Weights of a small GPT-style language model, trained from scratch on English Wikipedia.
Training: a variant of Adam for these matrices, 726M tokens, 11078 steps.
Each number is 500 + 40 x the weight over its row's rms, rounded and kept within 0 to 999. Layers, rows and columns count from 0. Numbers have three digits each. The size before them is the row's rms in percent of the matrix's.

# layer 3 MLP up, 4800x896, rms 0.0299, rows 1693-1936, columns 224-279
095:539502427483489458457427559483464534497520570583486504528459488520478507503449451413485507505425449536507512535481486503495495490502526530511511506490443537468424501474
099:519531458518559509507562531560488474497557473457531455464415503481570486554472454500509419549493461507521520414478469505478506570491586459555494485519593397506536508513
100:515450509445483453530434495557497465509493518474430488502520501449560520532456515535558492439434551483516458555479479458545532504443512505437533455556538485515566481492
093:492527502508429488474475409516500514498490529475502560522471505429468510542473559485555509540469500511412445527542538420507556472550555505474505505534478508426471524478
094:543481497510443505464514476515524435525502565570447509486529473513411489446469532508422570523514449456463459497503504543488513474475438511581494478551457496501552515460
096:483545444554520495515514476536531402516520568474585604513479515501443430502383459533443461479464424522516504469408525456438568456465552534478574486496551519560528500474
099:579529427513519462466444520489494408480516534582558433523568523497501458452506550447493568472516498498474489510454478419448518448503487467508464543497481543496511469468
102:527548527464498567555546550423515489522558555542480567534553514516447552569500489516565545552500505520495552483501504560445514512443491515503418511618481494488478547531
099:532483582514518492458537508519532544524449514514494505459511392573492493461536538501582485531499468416482464475555486517500558529512507494522478525491429461572595474505
098:450506502544491484499398492459477516563518561566483409529542548492549449534400457518504482466532435578480522567477526461505507520492609549543511473504552537520457458468
096:523533454494510528625499505528475516483527445487527515499474464486551498517466458472486500514520470522526469468494510523515537551431574499510511561534463510541505593563
095:465542492523612499517453477527510537485470502489468491517575527484570493549488473471553468549484431477485444492418510475420531505484502500623535537517502482523533526499
093:520439522509409561476460480475530498511520519502476561512497473509498477496536481513535532456523542498509536507493513459474550415500527474499441443459462436519538522546
099:527485499529510519484531439449476466501546568451494498515518426527516511496535540504472540500422545437539550495547503429476505553566511644481438472581447513523490512482
096:512506485521535494546505532438567533489535452575476563507557524465556545529470482472472456468458512451511523455499467547436497527539503534474540463474429503526492520544
106:506476502472464520518509421487466465435471509529448534458499545575510480579498434490480504511491452451505505490564470506467540533495514394398509527562527492445498493523
097:494521552530506468476529482489461494480544463461488540462462505471566439445509428498525517446538477491427499494527508590538494582524496544510434496503531477504438462488
100:500461447538495487504545512507529544439536495531433486485435486407516520478521509517500515477548515489440458534500516498496479453474506472487521476545540539452537491527
105:455463531572600518444494512533519516513418547464488495512500509552471517513546466542519456482459492535503443487444499539532513498507466518478557519492513506468449578451
099:530566468416496511501527454556501432541424448529428516484572473544508542491460480521514539457472482471514444480506500468556442469514454556524487432465491546472467503494
099:441513489531413509551483454476433460473526394523533504512509552513476583432483488436472465541522565548532536521553543462516501485490425510503477483495469483474525450476
101:479507526470497521526520552515533472523466495442453510546538580508474497538445478502428540492517539475559472418531518521485517569501449483511553409511490442480508535558
098:497497550502484540396518461476418467455468545507517454474499439455474475535475509535427498505570474471496502503470450529546472463453477583510504536497511516518505483475
094:495457438566568474532499509473527463521402511425488508515517514530506464413587582471514518543457488475440544510561449513446553520507548464505543461442528557525535452443
107:524574499482516517482415478461573527480502530513584586415539494469535470551521544494524467443539574559456416558528534478430517517539544516543512444456451507500536444426
097:404477485524466545521445488506516457520449513543490468534551504499449518488524493578460528531402507523513501530494439501529523532474507554494554456542530477503588510446
101:528518527535476556470443479514435491452506491521525483459478492453484571462579468539514450538538472528473480423533517560479552558483555489475490447526542474513457499482
097:490449465400548538531427543530484530403466520531503504527485544480550485442543512479503553562485511534486460615414508512531493484487509519604429522490537468447445540457
100:541511511503576538458499477515558532543443513507481510499532446480533466559538490519491491494492486463506508506541526436410531407495550509495487488537556459515504545529
095:555552518446445507499540565527464547469447478420437524506523504477535581506467518544541505530525492388502460431555541489457450543534459509567463564572445496550453535489
099:532436486456532470504512577479539459505495459472572486468542400509488538502475510487482455460468529543475427454522567454441525520497480457405480528508452539503477439468
112:531480448489522494500526502490425557538383482448522470474510551456553585490557551533532483450430437507500438509569537505506607444456453511502483508513655546429411529486
093:515520547469480472464499559536506388474483512544513475465573548560495541497423505526439502555459526526551458535519514516509513501487550487519500464532461514531477517553
098:435465510422518479505506496518576464482456523476508562564504524508418485489483476490490581516508497474504562502559484501486511497469512552404479535470432439502503563481
098:433501474544510503522493500546534525520574549467424532528554515571542438454452504488477557462512433471445493564446465478490553481599524464504531545503477451530536570569
102:508512512592471497560505573451522489535596507477499503498477520558546429551486527454481456505616569522517546513481504506500538489595450467535489497459462469452527447566
106:445557438496471546492438543487558498415460513514500465460451459540551532522542516484441486498462570533490558493496523494534536498514487487513477495489497541454510564474
100:525591487546540465470494536479542584440538478409454573495477565527525540514486453542510435537433458554529506533504563455518451505530489542522488489482515500484403461497
094:490600480525473460542518501464537498450510505496511546527566512563445485505495455520473446507459499479483461420507572504449462449477505598499469434516486599530496497476
098:449526462452447529567500553490388496488498496461495521521493485472492491477538518514508518456535481445567401470418489518419494458416549564486595509467537531535496442511
101:488437561537455467496387464507550525553509518479483472560473525484449502519516498517522459524485531512496569431500505442465551524561555538441441505467495529446507407472
100:491480526528423435547529458466502416444556486483567506431513504512489472475393531468416472461510512491515476488480491457571530524486535489480483539483559555418413503416
097:532457459435565422483498462564502545501494545540531555488529426496478443501554449478498521513520427539506561515553502514507451515478485519464486510544442498497542465523
096:589496481461522448459496541488484506489445513472446518467443458507528456506526562552534522527512432553542497524505420463439552466488536528483525549409492511495484462548
101:463475553520452509485535480508522475445487470467541493480502488515543506398510456475492472506520482394549556559439569505505476435476472471585517525554559478447537583495
100:492465523496505583481540472491449504501510481466490505463563530552473526514526535565452525471559501458493504497532518486474494533499535527428564510512538491453467471464
096:505537352475510491456516480560446527517478521482482490515519478433547554499527590516474504466504492553520476518567591496536532491497432553481518475485556507535569449502
094:527506507494562479530517500482528435519520540490496499431495482477535479467499476478452528411532531540486565499491436418577529514469442490507494442507497478506502474475
099:574423492538495504509545584487481523494531600464484543455448508486455474498530632583569500517455500528507478473454492471552525480486436548446464509503439532470500512542
096:530485571457483521537559555544504489459522525490473462557491554550499449544496503499555517510528524456493549465488495507457518467516504489607543481566537508497523546450
097:478406544481530455444491505517444484435544413516485554442446500538574490427602521477438503415493476547514521417417549446522481465458512442465511493414524468487500471523
101:510531474483538466442498467514484463458509484585562533433503464558515550589487609469505513475504402473473531519412499523449456541480515478485506518477457483529494553474
101:494509434533446492445546533517549424487473486471516534536527453530534507443475442576504581577433479522422556447577480492496492536522434465461537525434462474508538506472
099:403586554518489483433498431507493502485560509540449473479502524445518536492513502495467499482463461495512566414399505493483484504563494482457548470588474498478508500543
103:480551543495526544499526487487475510525436507460488534489477442502576498510430578529489540507501511439482478562431481468481524516492518466543479573516465494531542464524
097:461620448526446568560504546536521540451497387515528438450502457478539528494530536466476444479544504525482604482486461545505492582592538445511555484476520569511555472529
102:490554559486510431521519542501483467479562479511487445520465493491490482475473592515509515487430484521463575498420489494492514465529474443482470584487428463486554517558
095:500519543489521430547493528487563567495542549529522428472447541528421505524431507523492506560494493493465552416529492469549438491493519439544538510501509530467501515471
098:547477527567468552530544513570485494488499421530526514480552551517516540548547490496503459501514530535528484467505473405440498462439435551473534509527462459501447429484
100:498502474435475506548541530470470448585525604487522511423532480504495474516525445549490551481450506439513478414484545454495528519534554491457519523568574520550536544453
094:566530503503470505500525483522463470569544517516563464567477516524463496528513518564506546472552500504476507450483498469525513526515457493422465520425477497500463405510
105:459455487413496569468484461449490535558442543490492468479448489609561512433535532415449518471495495409396507499482472429574467410487525494496425483474502504423477545453
099:519497528484501495495534501507492480376464464488483518504438520509478464535475530535476493512573515541490586453494483529493456517509549518473495559513506529495486563521
101:477559481483499442460556483416472499515501502522557541541448539505537490521529413533492500562488482512530454542485561476532495437449538500518453533586459580490502533556
100:470596523465543517553548401553471467472536546506507491507524493459488475543462473458439504553501498548546501508487453523477594462488531521442512459514487531489526510484
100:433538490456559482494485431476483457527504494550512518548486432539522556544480477539491532435454508575520393508481571534451534447587435495501483445535496430550493521471
098:515457520462472520516591521538587457560478471540482454486538427490474526457593552459451508430498511485505490432546442499447537554561488465444466539444485542561503520470
093:449532477550495579514485512529566529426509509475552547515482588421479572516492480485485532448481518524523546535478481556536482420474441503525482496494480466539448444464
097:523575459565435474496543475521506472557473499436466504513475475450522532465510489481482500549476455515537454554485602520452473416505466454546439559538487528432537557569
098:512442502510514463539529483413469506571523486522495453540512502428487529372541485513500518452463474538486519492518470459549448520538559478581527453470520470488478544460
096:477414509468615527459459491514549475516497541552504527528438555556512393424470481455428471560529501555520576509496481502503486560450485486568505504534565507526467471451
096:549471501522473468453505500448575511524512536486592484502510516488503484450474454508474454516461557476475544543528535553477494531483439475535446557518466533463444488527
107:419473500553508515486472513507472520527558512555514481517523476508516557493483592482542547458476480571455533549517494590519536510491423495539581538556520613468517526464
100:460527470511562506434489410483495478542455525465450441439532548462552457424537462544494603518525497492443536539452471595541547457533404456468503459519598489439530483544
095:585512510556465484552509539447513504526458530345531502478547534547516505530452494567486480501565494477446477560565475498412531462497424606394600453492527516491503533507
098:538486475496463449543462456524525487526550523527464446532461604539554479536544500542424444541485492484476461435546555482526448553508552601570551525492434531477536486506
102:445511489555588536515534523508530537440467505542510476517528483510483432531550481510539523521548455522497564414542492483494522521458499572515414561459488492430527481473
102:499565537568485403544515551480450522573451480499544451496502521508477559496484449513563501470483506467468528514521504557468509549485528467489503555557522431446510545483
099:471584509491480489497550484561518505509557516476471450513569544439504518502549473481536582466472499567499510556497495506573549507502438544497548491492493473457503490425
099:511464434512469431554428487472439490476531441484492480467445501466496470552532494470476468433431500470560483503514488496447492490461501575467465467536502521509502486538
098:530497456493422490566565562460514453451538469559582517435477480473505533498441528478506491474498498547431504471517506488468504519535477529432547531574501533489455516480
101:538457510528501466537541445457478534544493511503485487467521470553447540463518542545527431472498543433473501516472431531469572480427518468448536514515495547524467540557
104:443479469563529486537481496515436488516470484479559526456569561460543514479477531558460604496509527562509555453511517495505559439458485479561487480493502516552556536492
104:470552529449414462477474486429468451532470441526497499518516520491502561529459468520546545525480499438500499481508461443486543533513529525540471514494529449511537513456
099:514496465510467424481463449509591537590475514518497451516514466558512508434461443456489563474495531518447518445483544446479461562499441394491491509580556502569545458495
088:490573511424453524525498514514524477506523494433448483483474521548563575541455395564489469559484528416523490477547473549474484446443442429539507506468560517513559534443
095:416507453523404501519432425557452525498574515540547532437527484448532480462560542490517468414417536497508518508551481472526525433532419436449473452466505515483536501534
102:445460515523499538455528530455512476477458511563526466489531469553318523499389495523453468507467540506560549438487454481540484484476526493554466436535470503556526608483
096:521490498559585502498525467534502474493484516530564508456504474570458456446529508515470525491529513520563513412457468515485448463466532542520468434489454497527473476451
097:526489529546428446501490518475518498523516540533525524561543486515412492478494529531489486507417528518498534489466495484569459398573517493525454468458499513496439485469
097:505520550445592433486545519475531465469443526475506534520475457493578448457525480570509497521554471496460485463465509533552526497517492547495511503481554501452527553524
097:514476470576625537443498494455495531460440546511501454465476522527558531479503536458488464457518538492438475431541527478520498551537524520526536505592514535503503524441
097:523434512515557478552524502499429506526487443457513520549497416429504504444449527444520534466484485521457526524432461518581540454475471578506491462532527453538511455467
100:450476488443512465573523467497460557506537510445505546476554447573563508514538475522514530488501537425485534476502488450495506545566538538451526487541568532568524502488
100:515473474459493572611538583568505515570461477543534433486522548528452530441509575495442542492510497533492552533556541485574574518512510589507498462491563537500574515566
098:517482420519442554416441531552509484411533484580439450546481528553507484478463522498466402491533489465421488504513563547539508432517507447580409504575523539521501547500
098:435489535578499532454524517554536558505473571423443528531481561504519450457500523524580496506496556540516553566512401524472482465495488479510510590496496500467607516500
099:468569495435427503524474508520622565488483475538461352519494476529496493511531538484437476543465581498452597516454489466521536485495473506541483538473537529494440522536
099:465522461496529536470536498500409468526448466511493546546480522503556467488548508505508530449536573428486508534541557504547553505499484411536522543481463438520512547563
099:507522487533530463482462523584467526458431469538466559519467433390536532503513501547494534469460489486511482512488497492512495514484559483515455513501551522540445488565
099:478513516475463498549518472529365493449527567535452556496537465477527554514490508458557511515566531505478519531558535617463499501546502585519537486582442472505488459487
100:542546439559542511420472519647503572503530518538553505515502508505520483541510514483525483566446487496478464454458563458506535516455577480531526459539526487547478545422
097:472492487451460499484450539539501510547484514514496465502504528427483468534494504513435460539400448488502478523466532458528468447482531471485501519579583542494456528459
099:523466536470518432492571597418387516493456442472448457472456575454549531578525477502441533500476490461502434492563477559471471481450456511461443484536596506526513460491
104:521563473515459468526605488497481481541470469503534487492498479463466474513528460520509430582428477457480539520492535456571556493496489519482512510521505524445510477540
103:425487492441488538481516481415501536415534449528436539540467511532466547474557465485537566445479577523518497477444495426436469484508449536485507462530545517471500525465
101:471499471459527504423504507551502517534504435478542470518536555505435503544495427589518484526472498527446534561476542503499569503472478527537454565520462478557559496477
103:470541511537415559509435484484529517414425536484511455510458518528507481547543533551540504422482502486536510515569483521508512604528476498553464441443425559450463508495
104:509452532523560469516475591479534395566426497519566520479489515452465432527475571583484522524523540522574484482547560554537555554487455501481469460451439434559567510468
100:525469551481516517498509547417516562481500482541506461443538492506478528479521502561472467433479479534471449504570484472487520479475502518451516572571501480498528479562
098:543548467445512478557459532546537510487487516529547531515513528450443524524414513578479520532524506465501454528461532530504536475486536528484553549571538480458544480457
107:485549449480532523510517429529498448482485470475482572445534517496514521442479509464442435487394447466455508564510532492525522445457570533469499521459516519574505552433
100:507527533447441549492456507429552460476523453576429421447476534512544478430493478452471471476486442525467563493520420541490413516466495436454544502511501489558525514528
095:493516498499460439526477485495498526497538529451463539445484473552528470537536455493511459491543478501509562536525506552500466481469414452420488478459432431488543489449
104:528516500540495465463502391535510494520483519528500520483531450505521465559502538518547427485510518575493486469488512460436508576432444490550570512468500505448539469451
101:503547582477503472473474581449543479575594461524470511481529518540493462494451570474505421467503506478495507433496543502437496526461512490523499440519447471524505531540
105:436512493477494549467549485501465580487494523554522539549527524463455474481445502384502495561425481466502500454485498468445443558492507514491497517474480477524520465497
093:481543532531436487556489447534466457535568448443491467460432521485511465510484463537488489518503544510508472429485481550556485503530427469512499462453598550444531507487
096:498488613543473449477461478573519483449451573503432562511485548557459534587512521569564489508464499476481553507545492534519489469507453478500481531459520505469517488519
101:448493525424482507499509522521492486497535555454454442487541489485510443475553438484592500492467517648477503472452504475454510501456439472546446457525525518546481490460
102:531419560470531480560433543494508484546492456494524560530515502421500501446459559467525465450479441556462546567437539541592473555447477532525495457451500489418537485476
097:501510516544481555450560526484563543508469536500433528436452560427492566539489424548446429524482556513537526518501524507592543517491479396461466551439431509445449521553
101:471553560508484572578529430479494509528523515486484453480448467493565459403529539484504564517441489438490551439535523510444527484516512414535499508487484566448451501493
097:485450531473508473526541490439473465472487496414497516443467491526495514435580457507483514500500494508464487491502476534497502508576471453432457483541504458522489453468
096:464452433526503474472496517446482516510581504581516518543502464513457493512494470498552465457445518453530472479465506563497513497554504497505557466486520470396514476540
103:472508590526546413489489467452560500544541489539537461473435445535551547485395557580509454437489502482416452490439457508478487457554530452455488549493543491517517493519
101:459539475478510547518601541547455555413575448492485492406515435531515504511471575499527477547508516486475475452522475555543496493537591459484458536396491521518429425505
095:516522463566451486434517500481502521492569479548576496476515562482425518434500512497525499614561542480515538488466455438557553484538572507489551502487421517478544446587
104:512470467546528547448535557476479540507537510517493481498476480463509465523472487512507503508431511513538471467553496508456504519502392554533509564506483569458501519621
097:587467549454553531445536475490528503583536493492491524537540429534583515458470522499519506464469451472525522476459512558477489476416526469558489472470555402514442510495
098:493569519523480446505498451528436495488514525455460543480539534526539483564505517469489486502476514582458545474460443469501543476505544537467472522454497590454504395494
101:498467505558529482441414475517518468474555482484470438444492517537504527486433505455548515479479460472512532511552436517574581447541509473456524528533489485488510473494
100:467541557456444441505460484368478535476463545531526454469538470508563465516485570492536538551477520476432491475488515451525509474521556455558502546519482502448512516576
101:492542547515493550487472514461492530547477487497557526548544504520498527504475506548450486516534540518522529559511436419460483459524554511509495495488544489460442584538
097:398529518439446483512513469469461504468429489539457514521567559518525448427484529576529569560489509512469446494523562513511513446570509525405477472467418476454435501476
102:474530481485566515546508465521460546492472513464471500446449497472543563434480494519521517578528531450451477512473526406480476442469492590513577586478444461524574498554
098:552511538450531514533535489474522490518557492541544518525507488462541474500463553580515436482526426532492508520456587481519469490553485468561515448525493569533554637433
106:499439546474515538532445544552513510463476522484443456422476528535480418536524520484548569522436585426478565453517511520500460483508565425565509451500571459521511516515
099:515543539538529519470489390448510501490575500529521511482525535498481566423432511540531489477492521475501429454498472386411467519605546522579535518514436540528502495534
100:578403585502527573496511468442504489552490563517467508394556519531473523546540397504578507456506515505514511476488484486522523514550492486449428506452450544461516502580
098:479485451531511396490425519469411427508520514496540464530487448482468540504494534541566467486486489480527593423517478446502531466486497441498464466496471508496557523479
099:519525460556512536526442502481490468474486506436444476528482530501524511471481492484473514513519480490456518393497520485505480425483492530453490578451474408535506524442
101:493519424448479526460564541468553488504480543522481519490473532548496530481538507476573504516461451480516497559556477542394495536561518434490522512507609491448477459474
102:459473490499495523545472468443531549550514425486487512502476443494581512377435479454540547497478524515488531530530465488461415526552546537531579538545497518456573497460
102:470428402473475435538513478480484451522422473571552492442536542489498475466581432490541494479492500457443502443539469545508495481530491502447489494560493459471435517533
096:481469526525464500519517462510509441507459541497601550553492447486496488471527504590456449471556501491428528521479539476463448558494472545404464504494539496467475553491
100:580425547525549524505493535567453519514594515510522461566487473496458466500444513576440510475540553501463464526457514534478476502478541516499438546527497394586499566535
097:524521458531522490547533508516394464475554422532560571541501459428610524487519523488471482473470554524518508463456521529416466515507421490410526496565443562495499553483
100:531507536547502557452467483419580521448525469459512490459607449467496496438552543502508507468490458526538458623573536497393474474523527440458464517482470513519508406458
100:559482498525520491490538535529635530438515435436484474520421564491563540514520498505527564480489488523523558492511504509491435448515477463558507459474505547532557484489
102:452521530582589521457469451504526459452503411479535461545483520569483483545506513520505534446473500540474494441566474499437485528548554495536519473550478618485502472490
103:493458467442512485483479465523522483495470485490447512474496419515534438421525459467464537474434509490509528539496500409555513517559531471465480472507523497535517500497
108:510513436525471493543489444526527431512562528531475502505469492459468462477546507481498494466470545554499569440552527457533595508529517376483477475515535467552485517562
099:570502486507499557489455579506507505519486513540519480518515509461424462483487505530547464481461558430533481550519444518500477579476511430427520480471499482488502500460
104:382502460515541535491547542526526553506557455468489585482462519523433468535528567513459543549471508474516565440550544499474465489528469534465474530517525479507486503517
095:471517547453533473567502445531485469476525440568482496528489505476470494483489527537547489463511494506568490460474450453515441518513462587470444502483543519503495536534
099:495553568521494461482462505471501458517501486522454499570487533444576531475495561458490443443574506442457525538474552495463474454455424472479383490519498457422526511495
102:552454462566461518520424526552500513462509465443502570495507571482525494525486470508409499486567476442488422450482429528478500509481577487450556549459516466536511514520
103:459533542481506472497503577568526538478453419522486447490524428365534429492478496492590491452557474464574530519523444527452526546491478540467520480520503488426404559498
105:519538541506538463551519507524488412499499517530488530435433496467495528473468423398463501453501474500475458523495485493521474574474428502530514474468536549519475502475
107:569538497513477487461507488489494576582610620513499505438517509454457535491474576538545467514480584510513467524475415447512449522539526504425551493516535470516577502524
100:452557535460425557489510551476435443473542515517464475438552533480529492515494442453524438520485508468611580488526518567486516516505475450528512474526525478465527491573
098:473539483450413516501424523513486536417489549474534495530519537543546545492535531408501523454499503488483542533526556518490483374485523504557569476524564550496518516437
098:446508563477516449422567522532435475567499575608465538537552528550452456547488458449534486552465526463545552546438443465449525550434489503571482503509418387551528468523
101:530538463493442426516457501466535479535532497497514479525550471514486510571496498499514560511474499451449479458552483507518487504515455471464423514452481452467503512521
096:480547544537508441534549449444466514575492498489517527456572449515469560484528515504477528475458544474444510572491518508488519551515486487552541520578478494471574475529
104:493484545497478501494494496509540582504447452554465525559521504465498447533538450532554496526506559445479512555459489385537527505533556473501474451517423506498495485526
103:591454518516434531410497471551464465403504469521594425480547498486479483519445534495540464480535530509448504515459457461479530453518514488434506525513518549479483484519
103:388526530545563453515517538502498517500437511478478462489466411518522461489500482510534538471442581541425565472577550509567499457560472485436498504506475536521569540447
094:498403461471507420454433479490582498490435567437484542524469508590597485481526574440473522544471464534489499527545467528585549473551547496537534567525488420444465520552
096:463411445467506455500456433479518489517494471461431455512500510455535517503533502498506465406497418517487412415431531473487541533470487497544479434532455520523469466546
103:485475492494516413445482434523465475464570492513515508422498536463538494502516477436548463436517540530550575507470494541512514562495541536479497553543464570492545594533
101:472516453509461511538456545523473574482519535429470485479432483581490535474497504540470487523518507528518490520543436525486461463508566539585455580485444445528458487532
098:539517430520496455472495471524558561544532535489508500491558504513526534506486556496521489530527438457465521508447509467472448585557491512495511499502474516522481479521
103:450494507536459467453501567569514462526439473495503474468514479466483493488464451497468519551568512429452453540496524462487491575490496443495499484546491450493521505541
095:438491486497473566463432490444537497521526494474563503495453493501499480424529545509424521502508439497527475576555558524505528495441491512511520487535506485552481505460
100:505609509425448442393437477570492532507533462499565456521473481504506496467466487548471515502481592533562485467443477500505550568499395514424410485497465456445463524458
096:487501469475508531577477561478488442508441478481433472475502581440569526545458568507532490473435473500577528489499505460560485471563465496507483523461492488460497491513
097:460536518489513566515609460442503457465475450410528495512443497515523481476553458479493507523480582560514526495522462512506506540498491456514468530516445550541522530545
098:442454611531539476531445540542465511505501541490439499496543423472497578478460538477491520444481490571475499428440549454568443537493545498482522431447520472559495480459
102:518494569479509505510504585462482446581477488542519438493464478513532511501553456481503470493536400526495491478504453419489462556468521485456488502521515480451524549547
100:572469476486530492482469496444459459460483573444407412484502532488508474489493542451442376549489434467490523489520500488521511550496488484542458519528527485507567471580
097:520487544424480525462540586503495572476509496536462447476505514549475569527510524546466575457454448501454508499383502532551471499522554525428472499532550523506503484410
097:445472477474451507501503505508447439485527473521512474506574458460506463467455482448512445541547543444492488509483440507519541527464571421522477460423454449501447527530
107:554520487482440558542487505487547545460501443517568523497462543495524484478569510556499477505547505499467483589473583449456465585525477545456492546485480546453452482503
100:546505541500487503524526428483517512464470435539485570541450552463450577512476475408499490448509521501450485482491406461493489467455428587472491417501527493556473455508
096:551486498485470485445465562496517532449488526596524489496509444557522502476481492453503481486565484551497564497474519490501530470511546446546478433471453491483529507503
102:476601436523548521519491527444499499512466468484462510498459457457498513514484531523495485500432475502500550499514567482477495519476417482560556489535524558524566488503
097:534438519511529503555418459480485530547529459429481494469478472481444574553513557487516507471529508547478570568519524456460492447502560482514579504438466455526530454531
092:447464536499517537498485550580443470490482496458473528537516462480427507540508481443497454438514536477440499518496539511502496441534501487587490500521500518554525504485
103:556524527514480501439534515440520531486421475468514524422512499460500556461464527473489533450434562503486508451524491471472514465489460455512459511527539518520476520437
101:540540514535517455463446501507476485424483441554465498422455557465518519464526455496523451451454528500478538449449530461450493412500517515498499487515550426539560479491
097:520546475518526518507493524503553516482494533485483482458520453506531467527595562568488518469446565534500495447566484460508430502479473511485472473469567423558541496518
101:487513479482529433481522474543475545465475544572526531536519501603470480553519511509474495536519512560481487451528538506525507448544490521489494533430510447482502460488
099:420490413448479612578482523557423468510519455528501472480480495516494530526470596406520518551410510573545447498465498534483499556454515544506446521529458516530543511487
099:475560513513524537546456510512473529484479602505530478559521433459474447482493522573560466534572475519509499498542518557515412528506487452489596551521465421458397580462
097:506492475510537516439561498444509517504523489457512522501462529574525554449483528467536486441472515394553511533614515496488518442543486527586529542511536530493574525497
106:491551528487469519523484566547446511509534549580551443494584460444435509446493433558457528486565447510474499484474566494515569463540497515418514520500486497458503516447
098:526531421474507483493510512547582439513454474506522498524556510476521477493465565485550551524468498535439513456495488430477457458485481550514477473545567450447522509484
102:560398464525496496524510444487553514605493543495530540515569476479516535455545552435597535443449446492438424514538556501555462550480458541498477476507503509479515553532
100:566503445483513530549447528427497555415525529479452451525494499526527506453457477494484516495520435516511511512444493534509426583504537543544517534549532450517532472545
098:494531487525494504483477492461411432491460452507480529474535496549477499556451431487504465474486544457416463498506571496505494470467523535518516467506486510513544422584
105:448432437432479509467485493540503487494597442515461444458494561578534573508482447491520483434494497457477577474475439513485491536479501497505552430465538516543500482475
100:519461435500491447522512452509466503495464490537492499623533491570490514482465411474497468549361442540474548450482542448425494444515468491522461485533512530477534496543
099:520513474510497472592513523591555402515592492455465450506498472458554478502538512437506457453514518443568548450419526540452470573481478579456563437581564528500492447578
099:550439488458441467549543555511459526545529454500502565434542520489488516490508481497500490559560494465526489516453461515553505425456488440513543490539534441545491489478
098:506543506444470494518485500508476569439529461586495434530534517492462547484509591557540466517488485448496544503525461600564484450456515468555478486471537502504512447529
098:535539475480468493522519439479525411501500464490512537554504434509482434478479462490542465526558522456547570503562552540459520536527531465466514489568529468441572491542
106:560465438447518505489481526507518446509498439532526541471507558482476485542467490486571436589508504491505499533533521528416515549557458563448481550520450539520475516494
098:565569539511499473527467495513527431505489481573469533515496524491505548554458463460546572490536512467494520457449437499574506472411480542516472513543473467493474585426
102:459528556450478556495456491477520547458552535510510560477442532470412457524543525529522509475480526440445500452470524509565480525479528464410492445509542558508487508481
097:426554546542575498490512470414531488513443505531451511466483525557508561508479497537557490546482557490469510486505551479574568372471497497481480556461449369536544611601
101:416437573544426523532504498592525552517481458527500516508583479479496472454536474451510547540499472452477515517534471483444528539471453519551488538540459413475545515507
099:502537466564586541436503442483485527545522549486493495432470471521485500470447474540527473483519510496428424480500485533426438450499458475499558450490579514508511517486
107:485490548514529447514524510554423468494596487511587514472535579549545518524453509435543502545507553487440558440401499512485542538446513403517532499477444582418510535493
100:454546541550442523538486466507461553547460494495417504471537507487576514457557467532444556523435505484553498449442452474462503573413523451486494501458513451496458457487
098:491540513509586527554586543516570463567434507419468530498479464472518509520524449477565500496578551532512460563533471368527521479523560483412474558502411426419544494488
117:543496562431492465460553504466503512584529489492446436519556434537518609537520454417533512566496514419453503506491478510549556505495496525501510463560495490508397477482
098:521470424560502433425491514433504510554502531498540504489487455539469478557540518534554532450506452437530473555502479556528486444410516521496472485539569453518459544466
101:543512512564487570537542477545544454476531543458489481491517466548495470464506450507475509448554502453494448428515456444465571441473539445571438451452450542477505503520
099:535504473476433490478584516520492553537518520490474559502507526485441539495508509460456412590493545540484509532538413497467543458550537540462591483525563502501500502487
103:510575535541504483548465439489518566457454545452534447478481479458474517498492499505468528435539519493518523488532481437584482449578501456440495463465541526499464482557
104:527451507447471455550470433537468500393518547483437450543513530446507500484522463469491550524507538464503542518548497554518587501435563482519544490488489442485529460522
101:505549488501499507522449554523507526435535537484521362479453603513541436466538536529559523465529477497519506470474550496507525494490479506515526547496548548508495546497
107:476516529515484496504465409498578440523491530557517494503490435487496523486508470563505458554459500444508492519488422508467562513469506413516447500454504547548573468499
098:466554479493477555494491512472498472551486542549478378474479589498502499487489561465483542452530504483513450471495575565475497503496504498549513506472460490445522469627
106:443489450532506546485469531466486426513549552499496518493507454529519533469437528494521505524509464481516517541492472513519491488578472436562496466503438468463506458499
100:552556454521567470481520496474455507458461459491466546552536575469475548443606581453504492502435536498414526454495492552424468511458463560450470520525505490442525515486
101:473482474459526515550507510510441541496501516505529534490480494482459453436531540475496580464468533482432486542487559583507562558461439475468580513544494468499538446448
107:449495505518469515565542518540475467553505628504503526412483468531527502547455525469466493537515538490503504446417560513441579512483526486492533544483479467478482513568
092:539541523542525517483576523512452509561558447439519517463569477555546449499464425520520585529404485472552578534501444496515488477535465457498497535456471527431549447480
094:525510506539511503547453518469462463517521511503489611513486528576499489504473563534447561459456465440522491466485462489509467521474445470500530475509526428553546549518
095:506466455501522469531485547482493505585524418434508503498451529555507459559430557454515506473507480507501469519504475444513474433444531512540564400537603573532549539452
097:527535531524515494484482470512500458576448489453489513503474520549492490524595443560471512437533522437471405498504500399472487460500447508515503525466483433466562536511
097:527533462484524554510487512499536445538504484495472518427557481556467471480568493494496454484485514497547534486444507531458499475543558541524513526439509489501441514497
099:489560517491498475449506461495500501512528464492532518538509510459550463485470424484504458542527430459483507571506391520443611479531526517522462539529515468477484445489
102:502443462455501491516438485568456566486562512433421538550553562505495444458531518472521516489496490469560475483437428465469521548486460512536495440511517506499502506528
095:508522545484470463476522455463565588466530569451457436531487445559593477488535503491509502516454393487521454460478538481535489453508422572536476547514494522523594528477
100:490584454571411514505593473517490482536450502560496518512525508435453493479556524531472560546452470506572442424492552442542527503561524501455591475509515459586503544461
097:478500429535492541528555475569472480405588423500471544457478485550493522514588466550574479474497526533521489530453585500495535468485433505456413486462437576490482494541
097:525535493478568576515516516463538517536435571377576478454527415457455467489481525552540456519388435546514457451535550502559508568511500462481453492514504496539439435464
111:509483551549511509502512517499598600516555492502511475523461582439554575445543601472445559443482529524479552427499491540459442529529530556436514457497530437501483595544
098:529468468489448500517457445569438522445478496481472477487420453485503460413482475458485470426472384503477540508489521476416460473528450499501532510466460569486533522491
099:532479472524444504500504507482528496413500545511487494589513508514446517436502494501519527519504488560417463549461494439467524438517507453391478532524575501527507499480